From a checkpoint of a small transformer trained on Wikipedia.
Architecture: RMSNorm before each block, rotary positions, untied embeddings, capped logits.
Each number is 128 + 24 x the weight over its row's rms, rounded and kept within 0 to 255. Layers, rows and columns count from 0. Numbers have three digits each. The size before them is the row's rms in percent of the matrix's.

# layer 3 attention query, 256x224, rms 0.0794, rows 8-49,72-113, columns 112-223
115:119130108100121108129175105101113127107110138112087110135137106126125118117118112136113099124145119134115169130159093144110168123128167105094136100087119059175138132100124129095146117171156127118127137108123130169130109140143115116095128066090157084188111149148126099161111100135134154134097165137147135127123147122135148115156167132114
116:153121070159137127147152123127158128102152153136123149096159156148145125101130153125134130092100118187122119142108104142150134111135133170113117077139151101133133146105109098148104152166117113118131112161169143127120137150129171127145135150125135134145093097193122176113132121131118124092128110173142110148111123126113141112135100196112
105:101098170113099129079147123092144142134145118164164172122130158112117168140106145140133118150130134178153085143156109158131184125140170126140150094154109133160132133145137088151162131064099133117161105182142110078119123110125116104132087154142138142097145126114118168150121168087101096129152132145137123073132153141133099119148114153114
116:119122157081126120130130076094133160101077137170098083165149139126084117112141145161118112056127128143127119168097120138129151127139112160134114092152151062099082113121126165156169088138121093124139129088131136152108104153132128134135110158091148091122135168089141098094093122136112154173113137121106143133145150115111131132151118141153
130:108180156093164131109122081102129113153122120103119109180079100093159143147130117137110139130132146140132147130117120109138183141142154156133151119119130071106115121099137167132099147169168111134099108120150151125139114162067087130124146149146139086165149138060135142106132117166092123120129144126116092132113107101134149144142126102164
124:155116179125120156117078149170132098155121100102118170144127111116144096110146108171102131092095134162127112126124146164164107128149139134173119129125091158113127088101121139093138104120112138127132131129076103067143141129124088147141112148147114108116131122131155163136140130135146121098146108091093083140125119126130123139181148162109
109:109123153178150147149086163136096105156165132102106149138105140123154152103098136141147115174113133162096120181159115147098084139149181103061106155131119140150154109114109124129111148123114152102075095126138130155155079104083099119127121132142113142173066127122106161108122136121113158090132141115151136130120116141114147124133132147182
091:160114154088100121085154116106141110113103131181129117138110077158144112109128117102120150108109105116094150144084143072138146122101107160138110101091101126106103101113096133138166100175145094144129123089117158120113116158143129120095125146099166115095135090155147134131118102156105105130118130161115109128092109116122160110113105124103
117:145094131177151079140118133137112135145140079126136133148102084123158165106097175126155145143133124153115145144093113067119107141161190120113145105128103082087110140140108156132161179134193120128115122100142128126144118161158125112136139122126133109155150085116116182079145149162133157093128131071116131138142125152123159139125100114122
078:111119122103113167113157135165126130145120113157117125110101130115144111111117156153156117133119156100123145091068093107153150135116065124138121123115128140160124109099122088091116090166134107158127128114121150125125143169128127107130120140115166101045132120117144120082147125158152104102103133171183114146092137116169100120127118160104
094:132116149150132123142159164194124125135142125085089174112106094148149107140134159141152117145102141162107137107119145132127122101083129098113139160158133142135116121106120088117114126140139164141083110132112104130176115140093102074165161126097146097104114127128139134113170181141136128091075116150165107150115125113148123135142119163145
080:164132058114134095154143130092097133128152120150172071160148060163069129119118129073114131149164094087099158171134131107123114105091115121105123143086114155120147092099165127124155131143121098164142152122111111114080122135155122148132138136131120137113102156109119120116126129118102117150101153133119102133148157106127176126164128080094
124:141099108154117150145166140189089106142145155104103125135137106177102109133105108110141113105085125118118104167114146155107118106167082088097152108122120121176140102110112077127095172134140183120123119134127147159138107110136140092087127150149126159137108134138140155137152153120092137122117095166144125148133119107153104094137176126157
105:156107163113141104109141145119118161110137153123146159174108144147108088186087117108112138126083128127114113157195156139089108115139164118115120139118089099167159132135113118171108137121111118105093089129130090122153102133079144095130180092095109130176115113140134136143131111126138115148112108187141101117091131139117152127139155143144
070:147110141095152107094150157109114132149138120130156145146130162112082155149079146091147155137095161140150144146141122097170143154175092151100138114104141072182107105115101088139120120136103124153131092109158166157150139153115130128149119178146130149112112131108126137144157136136138094141138114138161110110134155135108124114129105132145
076:124114102182089135136123103157110103110128145120083124131120127123142133103143151151132103082110094135146083147132136144112111100116139117152139116178123140094134125104149160159147142115132131113128115156108150136108097059133154123085118118118108163124158146129156151118103143118118155135121115127089141142154101134132103152110146161142
091:141096105167102168123135137133065097136137137123134087119148096143136130088139131104134118121124101137123102148111125146122122130150082110090173145165121123173101141123121124067168149165138161148154087126087143134130132109136174104082106138134118139108136128151149114128139170125061144111106125156104122132140118107199124098137161133157
080:116106127165138087149132143145133137158093102151162108129099198100089117136108093142153122150142122102155123107158114108138134163107118138131100121116110144101140105135085111093120145095120160116110119133155134109118132112112164107161110110103100137166159137158106100139096147142097136169158136129137161142138132130148054106109117100136
080:120106175119147147144109147183121105113150145124096196084130099106130098110116084124125090136129128202157126114129134154077123155102097135143145169130167119130087138118124145111107094135136147130110076120087131109134147096097143117087115091132104105124132126125131115146128112106142142175104119125117155101142141139180101134123142082125
073:119102095084141125167144144116147184115112101119127124108172122151130090136139124130112125116115154129133119146105139106158111104147115154140129071131127119131108134139112123114137103102135122132121117151146159114157113128129084107129159150131130094140100124082124125150111125126158071101100097154133142100109141102115106125091172107101
078:061096087131088118131102060137133104121151141120149131109138111085098146153111158124136108090122123106117130152122100105135141091139097124122099144090133119154171155173112118105147128131100141122145174105150117127149102137150153137145098142124126133127145130180112157103102172146133106155152127113139133150156163119123157088168153145135
073:099122166134118153152108160155132126111136177116080145114132129131176133135098154118125165098117119139121140159146123119110103132053104132126121097120118115135137142160133146131143128153109117122171143137114152092133138163106091137053099149158106185151142153139172130123101135125131146101126158122118114153090145155151151080117119159146
077:114141136162192071132135159099143134146162154125143175157126142111124150115077131113103182139168097114103139138158091144132119086090143133150121160130162125130145206157101139121114127174122120151153140132133126137127122137119106101098150144095143138167132097098121129134124105157218137143123094125097111122114143124173133094165132130156
074:146155091078122090140169134139116150134117132138115158143147134140112123121109129116127152085131101120088153108170157104148140145124072100111100121133165131146106124140133129147094126141106079133164146106149153106114124132172146103100149081111140110136129135152101107116166107142117156126133122101122160130154119148122064104119104133152
135:125127121126117140195161141130131148139117109150122122108157127133154107152157164124118146153136148169122129100068138140145110151207139143161112079129098111114063180139150138104155161120085165118110121136103088127115114149157144126143149146174096105153124083139126090109128119176130123117140103126127121103118116119115122104145187147090
121:127107083143084169197150139147103184116105120123123206112147153137161097110097156163149090158141103145124119169149142143118111120124157134125139085144117114134121145159113115110170096155146140138105131086143075107141101149095107098109110064118135150135120082112104121120139120116126129130120074151131154141148117165140182098167115133156
118:097129142120105124153163114117110137137148114152139153100167147130152146103171150163134130177113121176160100112123163138150103127122130114103134170121086143106117132142128110101183136155071138110111159101108081180143114181106166109142149144153124156179133141151097192106117116097097151108153134145105132085147114117141148107156178125126
115:135094139109108141192155110094124150131125150146086113135119114157103087113174128137130144148129075160119139131102119124153086138185128138140133144111161115134141155135131104105141178142125158112100109127117099132147156124108144130104154133147086164110073132117118073106129117153127143102143135140114129136146133137096129135110146111071
121:125134105116132125088113115137129095056132065133120129107134129152113131133084119101149139112128110061141140084157092172073136081138124122118104148130151138150155113101103123158119113123111092152145127126097126177148155089171096132111142159072168093106125182155138095144161154113126085108093140105126137105123183101109113168162128126160
107:145125159152126136157096101119131122146137076131116145093115124116139122139132130129153138129153118136100154128118154117168102104137130138086108114134103168123148183109138181104104177159065130102198096126131119110106195131165112115107120164174121167098152165125139112110116178154108114142210112111145082139146104120131115114150111127135
131:134121140143110138173090130135152132142143149120148149088124088148158134188115116136132106167144159161124099093102117102136097109126095151095122094148136180077100114170181093111162121136117162137123135128132121093131148124146123117114140076130136158144099109126118111104102131143137105088106150180083109113126115115097116147144154146099
116:122152065171056134115091117142138143176135125169161105088103157130107145116141124141133142137149156112117092116120093132119111152128110080139139133129122109113130122110125102125160101080145130154150138150146143149148098127143185163121105113126138145139115133181145161134108116144133139107119130179125090102140104143134096123117154129117
125:158149132116152132090141147127122125110124126147133168086129147154102130155097119140120109122144160104129160115115102118133170132141080128166133117174095097147097096107122126151128073086117128154121166116152176142108110092129175196100147131114142111119140143123153148129119152131130057170139145146126111117109135107134060145132144154142
118:100142142100108131088128093106137167116118122147146128080154150120107085144140100144130128106145134079132147119113133156156126170074081118135126138118088105150138115132119085127156119139102109145144144132119138160133147101112140153153183111100149105067146150087166145134126135136114114133106168139111140124112126123145082128171158150141
132:146098107138091136143135160136157159155164148170154146114158138129128101154192151162137143108138135136102096163123129164131182085142141079145099134142129135118135117138127108099138095132143167127133122100151132148146099115129135133130096099090123155162158122108152101154097103094141150155150154115109158147112147152127128104130142151110
114:122157147105140131198118141119087105114156140108106130143116141083128169153140143154142114144145180197159121130110146174140116168153147102170105168147131149124119154140123186087103131152151194137104131150126106089169136132146121135172138171131102128125148104127082127128117126146153119118146130125153091107141106123130088111146126122135
120:088125131130159153141104106127129125158103150078160195107097143120117092169119119113128125118145110094154139138146155126144125135136100099165154124097108123116161110078110142179120063108114143142123172127134179077123205098090168166130146097156142087142137076156127090133117171141122114149089121151136114128142135128119154120101122127141
117:078127152126128121128096088183101120134091150125134166124093106135181073132085197111132148143145103129099138108173102135095122166137115123138149161137095112127150102131132126151133122139162112128153119087110112136137147081136124172133172142152161138125130150121127137131111164138157117071155116145149140123132122131085116136173122109147
126:106138124121152112115130148119130141126127098134148071140174099135070147116120110096126156105125146110117141147137114143137155153110130105112170135114102117139128110125186111152092098141118114149128125130137126152110113089150140134142112106097150079112129165177150127133124115143118163120092162173152153144089163122114159130133143120174
093:127120094087106128078086131134128120122125083164138114153124136145093088145133168166126105089132158126165138165090091099168117121142133150145126120121188100103078141064103132135135114116138094123123148115143126120120159146147140138155109157138118151114129138074125139101127136130126128170121124117142156135161114156114100096125128136110
111:120125089124152117138093132096125150124114097135135117108154108128072128146121097142123134133142120102147161180155096110161132178150152123121162157123096108156172083127153103148133086121121128148112162090152100126104130118124140146169143105141159122144108152158118116145107134132101127145091126156136135127170153106118142168162110122138
086:107155071124135103130116127120137122144128104131156073133138106123093107117163138146157128098126146095160152104106110135160144088121097120135157105123171114109088090083106106122151126103142103139125139135134143158113169148105144154141068169117113135101131166082122103088112113131125124143112137108134144128167118123152110117129133147108
036:105101137113114101173120109128123103112152161159132111109160149120111174122122137100138119119139137141153110115126088168143088149140141125120162122129073131134147135123110104124144084118159136132172125185113136122143085111121127187129115161104122129103149168137159104148114122185137139126096157142110115170162108110138102109135122113142
038:110114139081143112158102118148110108138185142134164144102093139091111128129113082120111121119108087114140128135112140119137154130124169140132137085132149171120119137173132102092163126031148115144122138104135134089122168115117126150100070131152141095109136103124146106151142135102137112081142137102121142106103128120148117128106115137119
036:122141110097157115108163120185161127120155141178118118129126108135124131131116105153136143129143121083109173155150124086157123150131169100124118149123180179124148078093123141130106138092111093121085111119096127157155153119151058096131131066138123101137152091129116128151128109138155127114120170143163139101101103115122152137121120153132
029:111127107130127109104143126128128127159098115124103131094123126154158161140090142161112123157155169112128135113119076136110114113133179105146135156128083116128138171144109134109153137170133122109100152173107122159150142119107121221153148123121112169121150155111138132140112051162147149146105133145122133128124129157146125099117075161115
037:109116130120136120154126125110115139125136155105105118083097154088105182125150119107135088125122122116160120105126137158127101115134134167133131093104072077108142160129133151071152126095163190137143130124141131117104123172109083164135118148140124129112116153088123098151140119159094119136145115124141126138162146116157098094095127131159
046:110142106125148122092150156100089116121106091146075105185104103191128155142145113113140148087129128180094134114120128100094129108147100163143090161174143122105132128099154167093124140168129170153115117128135124100148095194102150095136118136160134128137134134134118151097113144106141115174165147107167127135141125133096140141142137111128
043:143127155122111110121132129137144126113132127136133158151081111137153090166103142138141127144166157156115131132129133101137167122139117136162136185133117073128117105151143126136098166118147133082099139142137090073163161106124139088134145091182134097185099107145088151124167155167122127180167117089161091112109139147102117145174116100147
055:126128174099105128168117119144130115161157169119138124105138116103125170109101148112130124134074109122131133121110135142129100143148105114100120078099138177127147149113106103133170121133124118141161125101140171164111105136124111116103086157112148108093167155115128127131128101086134134103158119152127155147183142117150153121109103146135
067:116136171115156096124102146102084118134144148134115110161126135123127157140102123124126147120113114154124143126115138137120109137127128152120118117163139144115148122147102140119152110134146100129077101135111115133125093152118120133142128136146143119090138121164120148122118132117162086109171181116113077145164148090116115189114157144149
061:141118150101114143189133098169128123166151136143140131079125119097116169099119120124116133139084112107131149151111153126123101138148103093106119095091112152147138138106147093128161100140104138136172122095130160181133106135146119095132112148125146107085148155103124144127139082110105144113144106151152167131172133135142144115127089140139
090:122109083124105145159155112157162143103138106129154158072118091113142094119131094140137134138171136092137128127138136104133135105113154101132118152091103117144114145131166139106108119096160150128189143118129116103126154107160144097119155103127134144171118121081110139144139150161108180130088070151127197102087123169135124082142124134113
093:149117088129133099106164096110119166117118143152107135106097147136133123110108095109137115117103129111158119111136146116143148156179125150119134151104106116148125098132164114111115114106130109190141137143131159176139139128160106129174124134127117155118130147098135154173140158146115120104060126097133182097123136165146132140150143110092
093:115130096119155122103133118123075116114109113104106151130086123127139142121162082109116138155155104098110095179146097160144115061092068139141113124143154087144137095138094121134120085147127120159134123121152093155191118111142089165145116122152104152172086100107153138133102144124115140115133139143153117138157148116109116128140120155134
073:136132172158108179133100134144157104132125134123139117123140129129148092106132140134130123150164138158114100143128119118136123122099160118155136094135140119105123165130093133162104164152123158065113116152146113086102141131087152136088132120110118121166109101133162055100148087127141112149189101125126069121110096091115115114108097122137
094:131133148131149115122105139126101116158125145135115125171121146148106173134131137130105132122098120131114151146112113167118114135115110153117125104164134146121138091115105125151150111156096119132086111137130132160153091128105112146135101157137127117085146112166140144097128120105128100094163179134136048161166136107126117187104131143162
117:137134122150080166160139122144137106102144119093153132105149088117157114133160151128152132141164130129102107132121121127138132081088137103150120112117156133105132170148124148123124163117159153091180126132141108080126146112115155133077139118113146132173121104101146062118118125135134143145133087175111129123081106113127125079123117116131
150:121128090128158102091144117122072117126123103089113150144078129116147138125129108098116138156166110106110109151133113143143103075098040134124118137158161095159136107133105116125113071124129111176150119109127113154179118126151098172136116121162112148149071108113142134151089150120108144104116148143154127150162164114125136113151136141117
149:078084144128135119122132112133121172144155138145112113132130141126145084116121074139114116144141121115162098123172122087164104122138120125153132094151120069109099152122099103157165140146135190144120144122146102141109115186080105136176093093120121128135137117129107118146118122148082127098157122084165160101128138110144106094144100135125
150:138136124126123119138158162142123093123125093113108170111075145116156082152112116155127116106133136142117151163136169112140133180126123128101145115121145141153130111144151115075124138084124150123141107127126187116091109142174123134132188112153130119105106120120155117177101128090140090157119153112072127127132128117167123117110091090083
152:088118146148121124146142124166188144135128145121140188109098145139114106147157158145140129114113142126150146177126127138122118079142158139112093128096125143086069140145132099101146130101107147154125142144113139137151117134111117116120171155117130168131123116116128132128160134168130140162093131084137155131083116138139113155089117110135
148:106100112127119142179189120148095129116083105127181121120120090096094159128138095117127124109119109117143170148123086137103171136092068131074091130160148085119120099158128110132089131182116130116131170137154112100149142149132130168114138157111118118126120136102093136124122129173138098132095098117121122102108142159144108089179080153129
165:100098164157158099137157104128123166142108142105147166119136145108167134169138170153130126077121164099136145155124097104106100116117103141083173125115093148144157094139105142130129115141097120132144151097142152088163148102089109137122093094105135121134157100102116112125124117077133149125158147125112100126086129165131122099126162162105
161:162140146144158112090150124106127145165154174144139135077110101094129117144119094120109151135103109143127121115117144128157122139096088115160098177158132103098127156179130117104097088126140126129115100129175145141173119162160118112144143175103138097125144150096080167116121135135175115140103103137135123124136103195127143119157127099149
154:101146105103134123135150155127157148082138180098121143134089091157086123126104136137127113080136105105134126119137129110179115182136125115132084082124125142144133153128129132169082111107081147139117151123108095134178098150089102125111128122126157095131176136142085125144178168109123080149121154104150158119094109136120100092105160125149
023:113120142127116090183137097111126134112132192156119115147105131099126112131158100158112107136122115134098118129137141134157093104120126104088082181142132129130092134115136166103169145105116074129103105113158169065119137142128136152111111143141126134109082136199149118129143117109130119090144089145119151154139150142124120135142179113104
023:165115131147141133095148128103111118171157157092116146141135162098147161124074106134115116148126146082109126127109113130147127123130122145065127106119102135127122150140078129149123107147158159111117175128108130091150148165126165149111144158148090143156124146133127119084128127147107119131147148131179112098146148085120096103145100124116
024:123100152184102157166139115133087104147138079149170115154117141151109134112123100113107114134121105146145154174115106153145057162088131095099141104130124108127151150130102121101112126151109138127095169135127140119128063122120105151146128126127127189143103174117119113122134126163120090121146084129152100135163108162129086150139112151101
024:163161076159122138103115098137110146108155175087147114143124108145160118114101111141139105105159117124084145117179109160131143126149125126085127155114142101102110145148119126128142107123118146122129095102132163154129122102146187159140140171131099163110117104126133125115134098143113170115122090121136115099119139147101124142096168125098
026:111108178110135061129128137115162141127107125112102122114107104154098068100107176129141156132087151124106122095141138095154126113154144144102126126108109094140093136134096108146128130142166068126114099158187134119144122117100112151140106124116128113118131126130148100124095104151120145139107118116105084157170098144104160130106151117116
034:133088107152103123158154145079117121128119120147117124163121110149108128121145143092118107150118089109146135150092165111132169145145108170128124181110123120140146123137124133144146130169127151152117147094124127148112076164119139158060147131146145124098128167126137128133146111130143146146139149097118093123174151111113143151131148140103
029:160122123170144156141136121093119105159154111122167110122126149121127113128170079111117120094115107140139127117126112119147141119056111144122120103113080140152123124155138065148097119131111117136158117117146119087143088187133152140112092140111175136128110166151159109099117192101138164086188114103107091143126116151148123127131146087120
031:130117125145104144105135138087122124126128137070159112138118142127076119132181146132138127106144126130151109119145119129147129114103090161143097135109135112138148131173175094119179096168102150140122123123134148110129080174140175181128093142104119176144093163129135126157142130144115144126114118117085100143154162140164117107112159064143
032:143135149141135107111117136139157126136074087141102124153102127188165142120124128118115143141136156132097134143125121093083109118123092092090139179170133093159104132095125148119139133157138134136094125178116092170150163112080146129144156127105121168164133137094072163110134117130115115174070144153135128132101155146096099098155115094089
036:149093149136130078170144099104114127133139132119162152115125167088079159111117146087132103159148171124150103124116104142097129142165112121109150148119100128105134100169110098111112101151129100109148114166132118105121153124064123159139119151121129124110110148157125135163122111133137158095115123126089084172126128174150125129106091104140
031:122114111131109146117096151121145151147120101114124122107094114142098080096144133086134135096119123081095137139090137082112160106126065177110104161115135137125155125118159122094123129180103129134117130110133136079148109153101122098081126102141169125129133145111149135137130167122140148092161156124135094140080132150144193117118157089149
047:118143128129141141103132150114106105098083068118101119154117115164149105123155122144132105114170138145110155144117141115116141115110102109152127153151130118133136128104110172128113138213139155126135134111124099153147146123118183136146153115152129153159137135124083126109148177139136138178128146132171169099131149180067129137165138105115
035:120114130133144132134126116163148110142069086146102175123119134098145125131125100136107081135128146126144129161148111163127134129108132130159178149119094111126130120130125150160095128135132113084107089151115105179152120079140137170143156115182091128127113151108125144135132144127120112140080125132148139121134097159074148115161093150116
042:134114130094116108163115135120121128165177233109131180112118162081108159153118141127140134133089106138141107101144140163131145130170149164192157081107104109104114114155128121122141136096170125111141118119157130084118147134127089120111114149132134093122124127102149096126152146130143092114164105111120100116158114087114121135138133105140
054:153137190095081123156104098158148133146171182125151105098100130085102142109094159131120121127086116112139099131108133149131121167138088116094137077093097123124136149130111085168157104095110095117140146113120140120114121102126088097104103132125134098101120139139133134130139107095115138107158127118096144146138142132146123112130115131135
046:113099076137161123114156141112123116128099128126139152146189148136117147114160069136120151124132129091136159120140131138145106109097191150167105122142140156113111101141141145094145124109143138175117114152119125165104126156144115207152138137104139165093154122126140107149082123123102115098079142171130115134127114090162124144130166165138
058:138121134135149109100130122148129156113113164164096140104106171096109129125109084119136113123093124108158136154173138125185133155161145174136145139087101106122108060157141107140101097084111074147095134153121126147155135100143104167175136120130116159121081118149155153161125154161128086109091141096119114114110127117121125135129149135128
064:114105061134145102101174135072125155113107137117125138137154141149108144132153080144129141116141118105149147107146135147146145098112161168152113137139135157131122081153157155089135122100158124199120138143119127140118113153158115176157134143118137160114141131118126136153101147138097121090074162149106132138101129113168097153142180129106
# layer 3 attention key, 128x224, rms 0.074, rows 8-48, columns 112-223
046:199116120117141107122130156144136111125131143121127089144090117121102111152137101148120150150115085087108100135135141099107095117156137131101131114118096100135059136138110100171141127158102084118089151048143145080095134099122127129124151127119158124108094119151145135145111115138142093091107142074103125141093136116135156124123127123115
041:108129187145131128125131143150087122155167129079108138150144149172123135114164172132138150096075118167152140121150140088083105095079107109138135131128159091145100138079114157133121153136110156109181139117128123121105083137152095103152135115118137107151087121117140118148144178115150096167149111143144139147138126119122152079135144097114
038:127159103134121144153136156101150143071098177134121142147183173102191122120083103111153087111148148145158117145115123184136128149135117177140133124116108111096142119165188134153132124115146107143140126174128124143122114131140155137088139127105104123133157133096145143115146143124110104127157136142101127112124132127098109182106129141134
044:145115177131144139108124107160117102115147093119093065130100180113103156167150164144137143133116094148114169132148086111163145130119134160100101096123125122076103101117100140148123143159126121127131098102134133122107108120159114137139131130065165121147087078167083136155112147113101086127129150116171122138143125102105188153155072088171
052:196146152124094099087081143123068118160118089125160081171171107150059170143137153148097149119150106118133124100104114125145127123135106102126125092150143098163103135133125128169127105134129104173124145118157136111155107164102117134116113145090156095138134114112140117173124099170139116150133113098101127159130097130161107120106106165133
052:074137099130157100134131152118130190130130100128133115098138129171158127144120143152128142130129188145109128146138108115126156133126149090099157145132154130157112156134162092116113124155163168142106143162136142213130098118158155151166153135165088130163151122162145146096143106151110141109131131165124108151122137111140114127130175105127
048:137041145133137132126103114148147169120142116135100113123188071170142152132124111121165140147147149152122130109093138121123131111125152141080128119141130108168115141106142147110122165127105176163121120155107121133110109109142140138163134121159153150136102102117127127117143117140141148086104092124129119114129120143177107155118158082113
070:152097157149159171102094142162146161150141132134118059114159090145086127130108148117145137119125090137131088125136162119128116118118094158130134114118126088177114164116121132134109114154109176116118133111126187114121116144129136106122115146196102150136107123140140091143128078147136118088152104124110158116135142150145105167128093088091
080:130180140113112114124111113150126173147122064098151095162157114153135130118168122168105121136116136138145124128161095093121123122122119118137141165149159115100146134129166090152131117163140156159081151119165149156117100176163161102109129177129103119185173119112134100161160122105127147117132168156126099133107162086157155150082091104137
082:149110146126157173126083147166144127141130141147123098107134087116092100112116144131177110116150115127132108130130163090128142160115094145120162084126150086163130163128075157139100126101139149106110121140109166088124125120133143096134129134193098132114119112137140108129156082159142125108126100118106155101127124161157078167128107096090
099:143124095133140146148095145093093088126141105144096185093115156106094135133150110102149122154128112105124152121089140136152111133131148156107085114121136147159113106135088169128122145092107124103162117178090126107156155120137109153183100075115156112068078124134133153120123106132143145127099107089130163142150073172103108102140146116144
101:145117117103096129117160094119158125158163144098118146142151132130136164119167113110144138122055151134139139122100124119108143087147124104124140119165121150125102143093119129130161123103138111160080095138141153196152109113144157146147110148123151110113119159112140147184138114104144141129105115100154110154112133144121141096179154162116
100:108095112121114151184134143123124113158116127093143164130081144131158102134139116141148085120076131131135143158129128101095136099130147139089134196138124119115115113119149144134100121120123105108129116128100107134113143124155126156159170126098159084154148161151142128146101136127125125100099095156145153101118144150129152124081166137148
134:094137140116098082114182098142146148103129134100156126168130138149187135131112112141100148113109161140129126129128095129125150110133131100143144169145110143090127124106175086140157127168142110176117136098164094163117114119134134128090158154087137135176151138126123140118120180118114128123125157138152085140110171078124182130142142157154
155:137122170143145138098120127153149163135136136138147060114134070137103109122103165157138125109161128136130078133154151118127140160120079114141157102125132115141151173130118116124112110140153152121096145107150153128116109147128141085095124152194079151145150109113140100126159096133128119124169127150113123108124158121150088165116093130086
148:171106114114112152114145127115147118167166154138112124117134101124097145125146151110160140135086130127131115120112133126119120119142095119120136098148105133163119153111094154101158118105146104095098081136135181174156106134130151134154089131160136133088110150101150134175148082106172128134123096097138143145122134179105104098168136167093
154:134111105096119107138147094104136146110134083125144109180100146154129093096113165154133119166089106103089127115142082134161089133108113146119119126144102128116157120130162131122178148132131116130079104118196115118139124129151169103098108136161095145123134110081168136140144135087164139098100139102176099170142176108095179135134142119153
152:123124130141166161101130093120148145149135109176090076103122174114080149100101149162133116112089083119141130112178110163082096160124138129138133074137127116089146117146123160107117122141140122163123173147155115099122138111100178112126119135154136144133101123102116085136107141127082162112114108127144107119132119141151120110129099112087
153:170114133137140144167119121098127110082135165121170144122104084156151118145090113132139083153125129144122127094109134150174151161135136116152152106105130167136147179133096104139103125124123177123071109146115115115116119130140125179082104108162128112090114136089147147161115130099085132139131129118099169139150120107128113136116124108123
165:129117120166134139128136125131140156143127107104131117065178120077077105146130129150121084110145121123149128108135099159161108145148127102141142124137121154100143102153071148122139106145119122135142122195132137105191117107131136142127155140104133119131110121097134144100178145131104118121125145105128115072118111102121136142129135132132
161:161104147138139177142141128130110129068136096132157145112172089136117129144207139152154117114153107139162118123103073155118120094142159146137155140175116151178123099101127127114103106126109133143146129141193095148141116130156130174168124120125136145153109145120138134095119153162079091147166141133122129091115117135155094122079142127129
172:106096161147140141116137127147070147152134127147134132120144115176111119151152116123138144136165146105110101123151127116128171143141108149140126153108104120108120159109145163115116156114100129048121156102165165168155103137172152145147146147130140152147117147127089178111104105085090124088103145139130136141131121095137107106124111124113
169:176092119120141127163135175146159104139178113149109172131143111073164123100114143131093153146135113102141162086145084140141125142088076121143156121116109126106139171139133138091063130121131116130135153154131130159136122092161139100128122149101142174168154157111122113139191077191139116128122143119123115095124137140120102137119167149130
159:127135075110133152153102129143128106161117136127161109129120104171159150184091121140129110117159095151131143127126111130153181107112136161123115110120135131140141151133136153131172093154145104117131116124132116106145081124086125127151126134098199086133112129191114115110205081084082088171152113126117134123128156109132096092130139149136
043:145142135107149087122099175131100175118086091098140143123122138105109115104118143107126158092126075086111154099101125117122163116094110104092133143173146147158084112154130108122171170124168151116102163131150154173135124168123137093100127101151126114140139163154123122090126107164110145132130134106118153119122137130100138130141148119119
046:097176150135124124156142129133127113112124112140137174058151140152170111148136158143130101133110097152153110111153164063114108115115133092144126114105100101122133101136149115078151133114099138122157079138110129185098104135170073131109125110110126137138095133082154126136145138101155106149140115141094161104092127134090126146092151144133
047:083128111143142156128114106140100142130107166143144140118177125158148106120177169146147124076086089088150106108102159108104128092119155150139111110132041122131181125144101119096155126104117168111145081101114131167122122147181151107125078125106110093141111181165131113134163148088155145122108124137101138112093114099100141137136125086166
047:103136145130105160122151110114135136145137164136145118104127173134171148136150161104135123122092118118138175077116132125124092112089137101110108047150152132116170140127110108077123114136079172129107142157122101172087117122151167082114142087131113135148129147089142119111136112103101150163149122106096146140112141157150174131090131113166
042:151115146136106103142081087101115051119136112082158141160118095090121136113133107142115114128139172153124143145094095150152118158144096136141091161129184110143057088097122102175109067117132111132108164123159135092136167133100133140145156165145155097130117082143084146117123148175122122117128139122166089131144123125103153107146138124126
039:077087095155131122118152097104130071108110080123132171141118117108147129120165141138112100123129118109133113114113132082145147110107133150172111112120174125156131099142132107113131117110133095101102109127148130119151130086136103152152127128146111133157112127114133098121127155097139132129130094134122158138172114174113112140130152125133
044:095137140147093109128173117105125141124107155165102089104152136157155124130115151111123159145122111129132149125152155128136123127139167089143096141105080161095161112127143152088106138123133138150145107161088127180088109123133152160097129064162106135165126148128151143127139079127125145160117129159128142116111119133119096099132102146091
044:140145133151103117119120151152180173136133166134107089144130136118153125142106135112159117118116098102137133101147155124149092120123130121125153119155052134130176080113117109105120143129111105144125093134114145131127107144107108130100162106100120117143135159150129145135146115137125154180177105122101166125087125125131111135081128125100
039:151134137166128127147110147125125119107121136069152136205130124108084141155130140093138116089158146149121165140126096153155144139117128158138129143085141112106116098131114127179113110143142092128123132134198128133138131137115108089134150156134156141144129096149113107198111102139154100138137129055160134105152118133110141108113076107154
045:105154103098118128087097140164141139095105117130125065128076136142118130159107099136122124136127086129122178129103139147153130148145145153107185129123086132128147134114116098161159133146085134149128088094119207106114118094116144108119136160112132169119125142179128171125125129177101135106137159101126158143131122118133186108192155149134
048:141121101123177133115115131126174160115152119152102083145091133136145134157125082137159146135110157163115141105157129092113120107138146104106127140150112140114149115144123133121138157130078118136115114153128134147094102156156126106091125101112124167121109124115132134147135103134146124116155090105140135150083137144097132125080077140146
048:112171110160134083127110149094101126163129127125120206081129124179171155115102147142147140153126144138133075136138100128080143125118109118144104140140128155093133129107123139133100142066150148128170087180097104172104121129128091136159129107111111123142131112085123130088160148131132171147112122176173124119105126083141112131138110137115
048:127128071099097088142150095071066116093138130089125135142144129107163119110161134121124127118162130121164151119114122153153113137189164124123079146147161146114121118158130115128163117138139105142147152132128086119129158137107142144143121086101181130115082132149131105097116125100112168153125122118102104138149129126134145095129168152121
055:113145127132155110105164128172172108131095131163139098147125125133123101118088145115129148086132117128100094150140132131134103118106090128139136127102140114110157154138094077144140119132130121106136114099134165139108158130110129139096110121148094148156142143168131120118112143145128130165157151158138133117128159128142124128165120173101
066:149107158159161158102103138167148141164131145117133092106145104134092119147117156120113137100112110126133094125134161146137113138104093141145140133103123102161107154124115117147080103174097145106111134110121193104110143136128128114118126141179104148119086137178127108141105108174112113095153109093115168133150147136138121148133095091102
059:139188122150133140099124150099113135185125125130130092095122162123110138146115151110074133122110096121135093122161136171122089131130105120180088144099108145120148119156120097108099092183106113109171157098139185150122138174088115146113115140119120144122130155139133103150122126121123105153192148131121164134129150108099149125111098141111
062:153131084117116117160128128141130116148165122070105176150119141116146160119116118093119128103055145128121141093107121144125127069143129139098135135144129143126105128106129103147183119113091121154106094133122170185148124092131144159151119154144123099092098157151141142159120104117136139093109106088149128156117136124102155107171138130153